{"num_hidden_layers": 10, "hidden_size": 192, "num_attention_heads": 6, "num_key_value_heads": 6, "head_dim": 32, "intermediate_size": 768, "vocab_size": 5782, "hidden_act": "tanh_gelu", "norm": "layernorm", "norm_place": "pre", "norm_eps": 1e-05, "positions": "rope", "rope_theta": 28700.0, "rope_fraction": 0.5, "qk_norm": false, "attn_scale": 0.177, "bias": "none", "tie_word_embeddings": true, "parallel_block": true, "init": "uniform", "init_std_qkv": 0.0357, "init_std_o": 0.0, "init_std_up": 0.0357, "init_std_down": 0.0, "optimizer": "cautious_adamw", "learning_rate": 0.00102, "lr_mult_qkv": 0.5, "beta1": 0.9, "beta2": 0.95, "lr_head": 0.0086, "max_grad_norm": 0.5, "warmup_steps": 244, "schedule": "wsd", "decay_fraction": 1.0, "decay_shape": "exp", "final_lr_fraction": 0.05, "batch_tokens": 32768, "max_seq_len": 128, "doc_mask": true, "train_tokens": 195500000, "max_steps": 5967, "dataset": "wikipedia_en"}
Each number is 500 + 40 x the weight over the matrix's rms, rounded and kept within 0 to 999. Layers, rows and columns count from 0. Numbers have three digits each.

# layer 4 attention value, 192x192, rms 0.031, rows 113-120, columns 0-191
472500551456492537514474471447562484525520548498496453553425514505465454487515480447514441544487474488551498527533525511451514547506464448518528492457495547542444463464508561511485489453561550461558424541473513474541502495526488497501467495548480477463558568526536430514565498431554528557567440468513557476476532495436441479448549536448541460486497464506462422432463549460533523490440521562459516512563516529556488518542513483463546440541447498461539469494535500498477496537439545508504510527503463500565570512487457527524477505430530475515533596420536550555473510469526463455
542459491443561565559480581529522550522537489494550525509483475461526546458519445457470523466467483511574489524501451460427551490430514459462468550467528450511462494552443464509537485568423457437546501539484540496490425528523469445484545507469544577450485534546469453532464446517528532463484534537486492448532527480504514444515540471493567551486550547469516507512514503511454537481445489530417432534488475469476580466510476482595483464488539513504469562521555498550545554520472459536458502480551518451524452522506448430532551464455493484483496424497536437552507483460545519510
460471504484535540466542462529498514464427481450543525530442447461440547526514495436498441475485519473519461517532451480555469554544525524476492422437494552449497548547557463551468529460475459446497470503517453534464496480470509510487562545471488452506561439522464547484462513488569490555465542455428541509471552502450565529463551465575528446465495473443494553560541507510436567561564445456460554430539567548539476460472444464533526552457551475443446437465550551536439519551445422493438490490525543491454531452495484530427429530441525523461535458510475454567538533424463461472
455466540445462476463511534479455542537557516499455453456468543549518478430433551447511447515553469477558467470486471475470449533519546452538533572414502494476522497507480525514553502439519443566491463490543531537455525462418463509572571491561554450544524438434477483539512526540463524530466467541515489526489491442449477505568532463450469529504463553566451517435445534482497563475536557519484468465523450513448497571495487548514516470479486455449516483495511426477543550523442545550496514454487462480475446529571478455515423559469503476449533492505526460461540444527517496555
447580550502478486527492539545452486493454545511524478465457410509519459481471541574557498486490491462491522477538582515539543446496531502424521488536508511444453563498461483502473489468479534526479508515469522541474547503447522552538553522569416430553490438470540544488489520475484503551517536477440512545504459518548471457533561552528471529448560452555497439515442432498512510468540499435490421547548545444456493513507441499535554485501542561571513517479515517571537426532468499546490490429487507539478567449549567484513525524507532596446463530494486462482439551500554482522
568454485475495506486462414497506562511496540475514517505525463433453496527576528462488500463532517511543497472431489464526480530448480516570474478488458490506519490485529494530470556468464467542459445515489486487481440516489402488567444480550565541432526535454530537562525532557563446517573434478504513481436448444450453506548512466432428462481563455450523547480587475489491488501484500451523459483493476461498527557534501466532530452424438464487459435474456526571467532521519490581458465563458509496509515580446512538511548522528573533517482505424573564555414436463504501457
443505557466471532447484491484497469521525502542459460484494562482543487486562581523550475474583498442527448542513528533520451512510538500435546535522552495454530473550563485557545486495552571465576449472529524565454469483464533531507552532455487444502527544503483485558492471435489545498464510549496513498536459491491469468451454540508536510546437531539464542513549505428438554553547460573468451449522450463492456416489553539510430471546509526541529525460551464497437512494561537466564487518526574479493474543493491487507436523516521451537459494536524485551519443509552502446
530584472489443485495504530443478499487529499518526518511497510465482481483522485543490555516577533494535542497435549491546475504512523490560515505447538508469541539573524496522500498465507468480547460461512481497446532542499456430529500543510488556454539441582482530464519467532605529565553455534525499507440437580563504449472546534571447522477542471493489464472510544480550573554459441496473521497443506442535535477526502457539548545465546531540478525520572572471534506474450448538445492547509569554459564476483494465541466568455561491564475462447471549465525553544471502535
# layer 4 attention output (transposed), 192x192, rms 0.0253, rows 113-119, columns 0-191
462490490496534525521463496565532471468532450542536517493572503561488524520485496465536483496483524490479531453459440522496501459436534336558548510549538468487511526490542485457501536458467501526477496560562533469511486484530493521435540558552476473408414463523463522476484531494493507521505456449526448514523521481489500525492490567495486483509561499547492546606518567475432433492472519467530428544527452451527426580477520499483503522448493548483451602545521530564505484503475534440521476511484464513537444485474500528499479476504394520489462496451537505579505474525509477451
499570515485456464411534467447445509527505494482399446494510491468486502514504550500582573580479480503461445510473507513471493527538458538434498509492479547552513581451504455509567533454510532500445564482524504432509541512502511529516495455493478528566491507491533515415441471514556448508546556538491513602419481436524479446513546524485491552463507530457538528554460471496542489471519514539508490483497537404506513505501538489451518555496530507498515519504469556474441487516508543472508551483412457450493554555443515498456533550541481493511500537506470530457534469424468488536
508522512441517552551530509458518488463498551506495528470521514482411444454402490476469501559454473502513509457593537513529489486451457488508520539557456460515446494470476479494445461520524438553479473556510521465525467508506438498524485561524459425542528444498472529511520507455498504458493517504482518504553461548482463475496515550478512536481488556492443526440430496479543480484517524506564482462548473489539499458471483475523544515500433540523496486528491494568614543493595481533448475538454440493497509503511458557545443498523491485473524538529544546484501521566508479483
455476526559499418522475480541466469460471533419493425528483498502527486536521435484576481516500511480476550557455474571583564486474493489507576501534561508570539428466486438488415486491478540491503471479469508541524506511581503530464499453459495475472522465476477432465461522575589475483502528465539497492554468538499527500498463517489529448556454494496544549572567488492507472485537471515520481514511491540568592582479459522464489492498569523517385444488466467429502496470488576464492546513516482466555554479517544521469533490514442463470446512441514527463565451498582504440
565417539435566484433472507442491518470482420434552408435530479539516521600455527405545494433482508541501478490493494485538487509403443491481477516472527478505557391540438419513440572554549501548505488476488458522617472499496446477515435500484470559488458488472467405537510492448505499494494495533496557449502519480498575501505508488487543471532534513548508518480534432488558469525453501587481621517448544510544527507490517479528546486522474472498457493520436489483498588519524487571549530523550548477489462522485515503513502505524418477603472549486564549509368444586499535491
395472459511428482537568524516498478446489565503447472530477530570471459511509484617543466551492464440472488487474510531470504524472442514538542482454542481507489500338521482510565525437509539441540482524565511508455557488462562485507542533501469435497512576521540525441429512464487511546521563438439501520508515532466380480532518511504490468537549593537429440519504600533479409481550539488522428504518441472527500517442475536476393562493468511548495525532501556505456487476509442528565573455544498469523487477511547511512491538569464466526473444531509472558572516509520429467
494516540458511463523517414464505502489528566476493465505584421475428498459488467489522501493543544438518582523551483502455566538524488517456553537472468528606452421469484468499533579486507517474463505495516523518482465511493483482470469491517492482497499458579487522511465491493527503427503481555532536441539441541498526529462534539456479478602481463481547535466402536527534447548541532496498493474459520523553458479456542489473571524476383523476542489473488528521482507532537503548565495548499415446514472491541513535475405520511460500464496473493499531484502494467452517516